config.yaml
d_model: 256
vocab_size: 4985
norm_place: "pre"
qk_norm: true
bias: "none"
parallel_block: false
init_std_qkv: 0.0237
init_std_o: 0.0
init_mimetic: 0.7
lr_mult_up: 0.913
beta1: 0.95
decay_fraction: 0.882
steps: 14745
dataset: "wikipedia_en"
Each number is 50 + 15 x the weight over its row's rms, rounded and kept within 0 to 99. Layers, rows and columns count from 0. The size before them is the row's rms in percent of the matrix's.

# k: layer 4 attention key, 256x256, rms 0.0772, rows 95, columns 192-255
# v: layer 4 attention value, 256x256, rms 0.0842, rows 64-87, columns 192-255
# o: layer 4 attention output (transposed), 256x256, rms 0.232, rows 64-87, columns 192-255
k95 115:38 29 38 66 32 42 75 70 68 17 59 49 25 25 57 47 32 49 83 55 63 53 60 41 41 51 47 48 57 41 57 53 51 43 41 74 51 31 53 41 43 62 48 38 47 69 68 52 50 69 71 68 40 69 52 36 46 62 51 57 54 50 51 59
v64 094:59 41 61 73 43 81 41 26 56 72 49 44 31 51 49 54 37 68 21 51 99 68 63 57 28 18 37 20 54 20 73 69 60 53 59 48 61 64 42 53 45 53 56 20 63 67 48 47 41 34 56 96 82 64 45 46 62 44 35 61 49 59 51 36
o64 088:23 48 45 55 29 76 40 46 40 28 59 37 40 63 67 60 45 85 52 22 33 59 51 77 59 39 50 25 45 66 74 49 44 44 35 49 44 40 63 79 46 48 60 13 32 61 55 45 64 31 42 45 52 42 37 59 33 41 58 61 53 78 67 88
v65 095:21 12 61 47 38 00 41 45 63 37 61 50 72 38 48 41 63 60 21 74 37 27 42 52 36 59 29 52 50 57 58 58 33 35 48 70 49 69 63 54 57 61 22 55 60 62 51 42 68 60 46 49 28 55 66 19 67 60 63 64 44 55 21 53
o65 087:82 52 47 52 40 33 52 44 46 44 70 80 45 43 47 52 41 43 69 34 63 34 44 53 73 61 48 57 52 68 26 65 69 38 53 69 39 59 31 55 51 61 56 58 26 43 35 52 47 37 27 48 28 39 46 63 52 35 54 56 04 80 65 44
v66 097:42 45 31 14 64 42 67 54 30 36 33 66 60 41 39 47 59 53 37 80 42 55 47 38 50 35 56 47 44 77 42 68 63 42 68 69 09 56 44 68 38 48 56 62 43 72 67 52 43 56 51 61 62 42 50 40 34 25 48 29 36 43 30 21
o66 098:57 83 52 48 56 57 53 44 49 42 46 55 58 53 87 60 66 29 38 47 69 44 55 60 68 72 41 79 56 62 68 27 32 31 35 19 70 62 65 66 69 34 58 70 54 50 50 54 62 67 45 30 78 59 53 50 31 57 36 38 47 50 37 45
v67 098:43 60 52 51 76 55 34 66 61 03 61 62 45 74 62 34 35 54 39 40 50 32 39 60 50 62 46 48 47 57 20 61 52 42 57 38 50 58 56 41 59 60 50 32 80 66 47 56 44 41 57 19 53 62 60 54 64 60 57 54 53 44 69 50
o67 085:42 53 52 61 55 63 62 54 42 26 51 30 44 10 41 70 30 46 47 38 40 44 72 35 51 34 56 31 16 43 57 60 85 37 41 48 44 41 49 31 59 85 34 75 90 69 37 74 47 52 26 62 47 52 67 43 66 26 49 57 63 50 50 70
v68 090:71 57 39 52 42 13 37 26 36 37 57 56 48 76 57 27 40 42 72 58 35 43 61 58 53 53 51 42 78 36 49 67 46 40 57 59 50 41 54 53 69 63 37 71 42 37 40 29 39 11 62 80 67 75 51 47 35 56 59 64 37 31 59 33
o68 090:56 37 43 51 58 61 65 43 59 35 77 44 60 44 32 59 55 56 32 42 84 51 58 66 41 54 57 79 58 47 72 61 67 32 17 65 34 40 82 46 31 28 73 81 62 50 62 36 49 25 21 62 40 37 48 50 35 51 56 69 18 46 59 74
v69 096:37 65 59 47 56 51 41 58 35 57 94 47 51 48 40 57 68 66 53 63 39 40 36 70 25 64 72 41 50 25 51 90 59 64 56 58 48 53 56 72 53 61 00 60 43 51 72 50 68 56 37 94 39 68 56 60 52 63 48 63 35 55 82 25
o69 099:53 70 55 43 12 48 22 47 30 41 55 37 70 45 27 61 58 34 64 60 50 38 52 23 67 58 50 41 68 36 51 38 48 50 42 32 32 38 57 66 73 60 50 38 46 57 74 40 38 52 60 46 30 12 43 63 32 53 59 53 41 32 72 52
v70 093:38 35 68 23 49 47 55 40 60 31 59 71 66 28 43 33 55 28 52 69 29 86 40 36 73 23 42 22 53 42 34 66 45 35 47 64 48 39 36 67 49 45 51 57 47 42 51 48 53 20 50 37 40 48 23 50 46 36 43 42 78 34 58 22
o70 088:44 75 65 57 34 42 14 42 62 41 53 47 39 38 53 64 42 59 56 53 54 23 64 47 61 78 42 63 77 44 17 60 46 54 66 31 86 84 45 39 51 67 37 37 71 38 74 57 69 33 52 49 76 57 33 58 76 65 53 45 36 45 60 59
v71 095:79 70 31 29 66 42 49 50 40 49 71 64 33 49 38 42 65 17 33 26 45 27 64 24 63 39 74 42 32 16 43 76 49 56 51 37 73 67 57 52 57 62 49 47 90 27 50 32 42 53 79 40 43 73 45 49 65 60 52 43 56 69 72 25
o71 096:35 54 33 67 46 49 49 29 39 48 51 49 52 46 72 25 43 52 63 52 45 40 50 49 69 38 42 56 41 36 31 23 45 57 61 42 46 39 45 39 34 67 41 29 41 44 45 54 59 36 65 58 45 35 43 49 56 76 38 69 39 62 81 52
v72 098:69 76 66 49 53 48 44 64 50 55 36 71 62 46 45 74 41 79 21 65 58 58 71 26 55 53 61 31 35 44 28 57 41 32 53 63 51 40 32 25 71 43 51 59 32 74 42 56 39 63 52 44 57 53 34 59 33 56 31 51 55 72 54 41
o72 095:30 42 49 50 26 51 49 36 82 46 35 18 75 48 38 46 48 40 58 48 44 54 48 61 51 18 90 60 75 56 50 71 54 44 53 50 71 29 52 67 31 51 63 42 58 72 46 62 51 63 56 38 56 70 27 49 44 68 61 13 45 03 44 51
v73 092:62 32 67 81 50 58 46 65 48 27 33 74 59 39 53 46 50 67 61 61 66 50 46 59 53 52 33 61 58 39 51 67 47 34 53 37 65 30 33 32 68 55 62 41 28 35 39 58 71 78 41 75 73 53 25 70 78 44 54 70 64 99 55 30
o73 093:53 41 37 52 51 57 47 63 34 40 64 09 48 73 72 64 53 66 53 17 39 35 43 60 36 44 53 44 52 62 55 29 46 59 49 64 27 50 47 46 10 46 41 46 50 86 66 43 36 63 59 50 55 64 40 50 53 50 28 71 70 21 60 34
v74 096:73 44 73 32 50 37 47 49 63 36 26 44 41 44 27 48 36 66 58 64 73 64 51 40 18 38 77 42 59 48 50 50 72 65 29 30 13 48 21 64 17 73 52 47 66 52 57 76 40 44 40 50 07 43 64 42 23 54 69 64 58 51 54 39
o74 095:60 69 43 53 60 47 44 16 35 50 69 49 60 37 42 29 49 50 40 46 48 26 61 57 67 56 38 51 38 39 18 09 23 62 47 31 69 86 70 41 57 53 68 54 53 30 38 64 70 84 45 53 64 44 55 58 35 55 52 42 50 57 63 27
v75 094:56 57 57 45 40 59 43 57 48 60 65 39 30 51 44 94 43 71 43 33 42 53 67 45 37 37 71 34 60 40 44 08 29 42 63 43 65 69 28 59 59 32 56 53 62 59 16 58 69 53 46 25 56 59 50 71 35 54 42 51 71 44 46 98
o75 098:36 78 62 50 50 54 51 30 69 73 48 41 58 00 60 53 51 41 62 56 60 78 41 37 51 52 46 73 47 50 36 65 75 49 37 39 44 53 36 79 53 35 70 67 38 36 52 63 64 56 37 32 50 18 46 47 40 70 60 30 57 51 55 44
v76 092:57 36 45 53 41 24 66 27 64 46 47 23 46 45 64 48 79 24 72 80 42 61 45 51 58 46 61 38 48 51 29 50 57 72 59 58 47 48 32 34 85 67 45 68 48 55 52 52 66 43 70 46 47 63 58 43 52 74 52 58 50 55 49 27
o76 085:47 52 31 59 22 47 58 65 26 50 54 38 45 15 46 59 38 73 58 36 46 51 63 62 62 59 51 53 64 27 47 67 62 51 51 37 65 69 70 68 67 38 29 42 47 43 57 60 38 51 49 52 59 64 69 39 66 17 63 71 53 19 59 52
v77 101:31 58 56 48 57 55 26 70 58 65 60 53 75 53 63 79 41 43 24 43 35 61 60 28 49 50 46 56 27 49 50 36 66 62 43 70 39 77 51 72 47 27 44 54 61 63 40 67 54 17 39 87 61 42 25 38 47 58 48 59 17 57 61 68
o77 095:58 48 53 55 45 45 48 25 48 23 46 53 28 41 44 64 22 62 48 23 76 44 71 60 29 37 46 31 33 49 70 61 81 55 52 40 51 48 43 36 41 57 56 61 65 33 29 45 64 41 43 63 26 59 28 60 41 43 31 29 47 33 48 63
v78 093:31 22 42 53 59 61 49 76 69 48 50 43 58 69 77 62 20 51 62 49 58 85 53 58 49 38 65 32 39 39 61 21 45 52 48 66 45 47 62 63 19 50 95 58 53 32 52 65 37 38 47 79 61 68 36 53 46 67 44 46 60 61 45 80
o78 086:71 56 83 35 56 59 77 41 41 49 41 47 35 38 23 36 63 50 46 65 71 54 68 48 44 62 27 64 48 43 47 70 59 56 58 58 49 37 40 85 32 15 48 45 61 77 44 69 35 48 32 60 29 58 66 56 36 25 56 39 79 39 69 41
v79 091:81 56 52 53 60 37 30 40 48 54 45 75 53 51 60 78 22 39 47 49 79 61 61 31 50 60 34 52 58 54 43 38 28 38 60 37 82 50 57 48 35 46 48 59 05 51 51 50 25 57 40 21 41 33 32 62 56 79 66 66 70 61 51 79
o79 085:47 41 49 50 85 40 49 52 51 36 78 40 37 35 40 31 41 68 56 41 56 54 55 37 66 31 46 58 57 56 45 29 66 56 51 75 37 59 48 71 34 66 21 45 81 58 31 63 50 40 67 73 39 57 33 63 73 64 73 48 59 48 86 17
v80 097:55 32 64 62 37 17 29 13 45 69 40 41 36 44 30 38 57 55 72 50 67 31 62 24 66 57 41 33 55 32 75 76 45 72 34 51 75 64 26 27 62 62 64 67 45 47 41 38 62 46 65 58 75 31 74 79 74 19 57 26 58 42 58 66
o80 092:69 30 35 36 49 33 32 63 17 36 50 25 39 58 61 67 65 61 51 83 47 36 30 26 60 65 63 37 54 50 25 36 36 61 13 62 36 57 57 35 46 55 52 53 57 42 60 16 54 60 74 46 42 46 42 89 37 10 49 64 76 14 56 58
v81 082:53 30 74 81 52 49 28 38 34 54 74 50 58 70 61 47 55 56 37 26 51 57 24 46 58 32 52 56 42 45 47 46 44 50 80 67 45 53 56 66 09 50 41 47 20 58 55 60 56 51 73 30 70 26 55 55 64 70 50 43 39 69 59 38
o81 080:38 56 52 18 70 52 47 62 52 34 69 68 51 32 47 45 58 46 43 64 63 50 53 53 42 38 53 64 62 56 31 18 68 55 86 48 59 68 47 47 65 26 36 49 45 73 81 31 57 58 49 60 75 59 33 49 74 74 39 57 60 55 76 23
v82 094:39 51 30 40 51 54 65 29 75 56 41 35 49 42 64 46 50 71 46 52 34 49 68 38 56 90 45 59 70 44 54 41 37 53 55 34 51 46 68 57 58 49 37 55 59 67 49 59 42 37 41 28 54 58 82 26 48 47 33 37 65 33 68 47
o82 094:45 30 61 58 36 31 56 62 70 42 53 55 41 69 73 62 19 34 55 57 49 50 53 25 46 44 43 32 53 69 52 60 34 43 52 62 55 53 08 57 46 54 30 75 32 20 57 53 58 27 79 50 44 68 30 46 50 46 65 33 52 59 00 59
v83 094:25 44 43 62 26 61 70 34 62 47 31 41 59 73 67 43 49 34 72 43 72 49 42 77 62 64 28 57 55 53 73 43 47 35 31 47 58 57 60 26 73 58 56 34 37 56 35 41 47 59 53 37 76 46 67 54 56 45 67 39 52 46 29 64
o83 086:41 39 52 29 57 40 38 35 54 24 45 62 44 57 40 34 27 44 69 94 41 73 38 33 76 33 70 21 37 55 50 58 54 67 54 88 58 61 37 66 43 24 32 50 62 61 43 39 60 37 54 73 43 62 62 32 61 22 54 34 48 31 28 62
v84 098:63 44 51 36 56 57 59 82 41 34 71 51 46 46 40 65 46 52 57 50 72 63 41 54 51 42 64 54 47 40 63 50 46 37 40 38 30 19 39 63 51 42 56 99 36 64 52 40 58 47 44 49 74 37 35 62 32 39 65 55 22 43 38 40
o84 096:46 56 51 57 63 52 51 55 62 59 42 43 48 57 40 47 63 50 48 47 67 53 30 66 48 47 14 61 49 31 42 51 62 49 33 41 63 48 40 50 84 32 52 53 61 29 51 18 35 40 65 47 71 60 56 35 43 25 57 48 22 35 53 55
v85 097:53 18 68 47 45 41 46 52 20 28 44 36 31 65 49 68 31 56 52 62 26 58 39 55 35 45 56 18 31 61 40 57 59 51 69 20 53 48 48 61 56 49 23 61 62 40 51 68 56 41 23 60 76 54 48 65 63 41 51 48 33 43 72 59
o85 092:33 58 57 33 60 64 36 56 11 37 53 47 54 44 67 68 47 73 15 57 64 48 49 62 37 57 55 32 44 66 84 31 37 10 34 57 59 55 27 49 36 89 65 60 70 56 40 52 41 55 54 63 67 33 37 55 49 60 57 48 40 37 40 59
v86 099:48 72 35 17 36 21 44 57 42 43 36 45 16 42 53 77 17 69 55 63 08 79 65 39 45 52 63 59 61 33 57 45 60 58 35 67 56 32 37 67 45 51 18 58 38 55 83 39 32 46 30 67 67 66 60 48 84 61 56 29 50 19 51 40
o86 094:54 64 43 34 62 46 44 74 63 67 49 64 88 70 44 59 50 40 51 67 80 41 34 46 48 78 54 68 42 44 27 40 35 57 35 39 37 43 53 76 38 66 79 41 65 84 36 35 55 36 62 45 37 63 44 50 61 59 56 35 47 52 43 51
v87 097:50 32 62 24 80 54 55 51 30 50 82 79 73 69 52 50 16 57 48 72 41 53 58 56 52 43 25 41 52 50 63 55 35 53 66 36 52 63 68 38 36 41 66 33 49 31 57 58 40 67 45 25 70 33 42 57 56 57 58 67 55 54 50 50
o87 093:44 66 36 55 74 32 60 36 42 38 49 51 47 43 58 61 66 86 25 58 64 65 26 47 50 37 50 46 51 59 53 47 54 47 52 53 52 27 49 70 66 51 52 27 41 55 55 67 68 17 60 32 41 55 59 44 37 59 61 71 68 68 38 43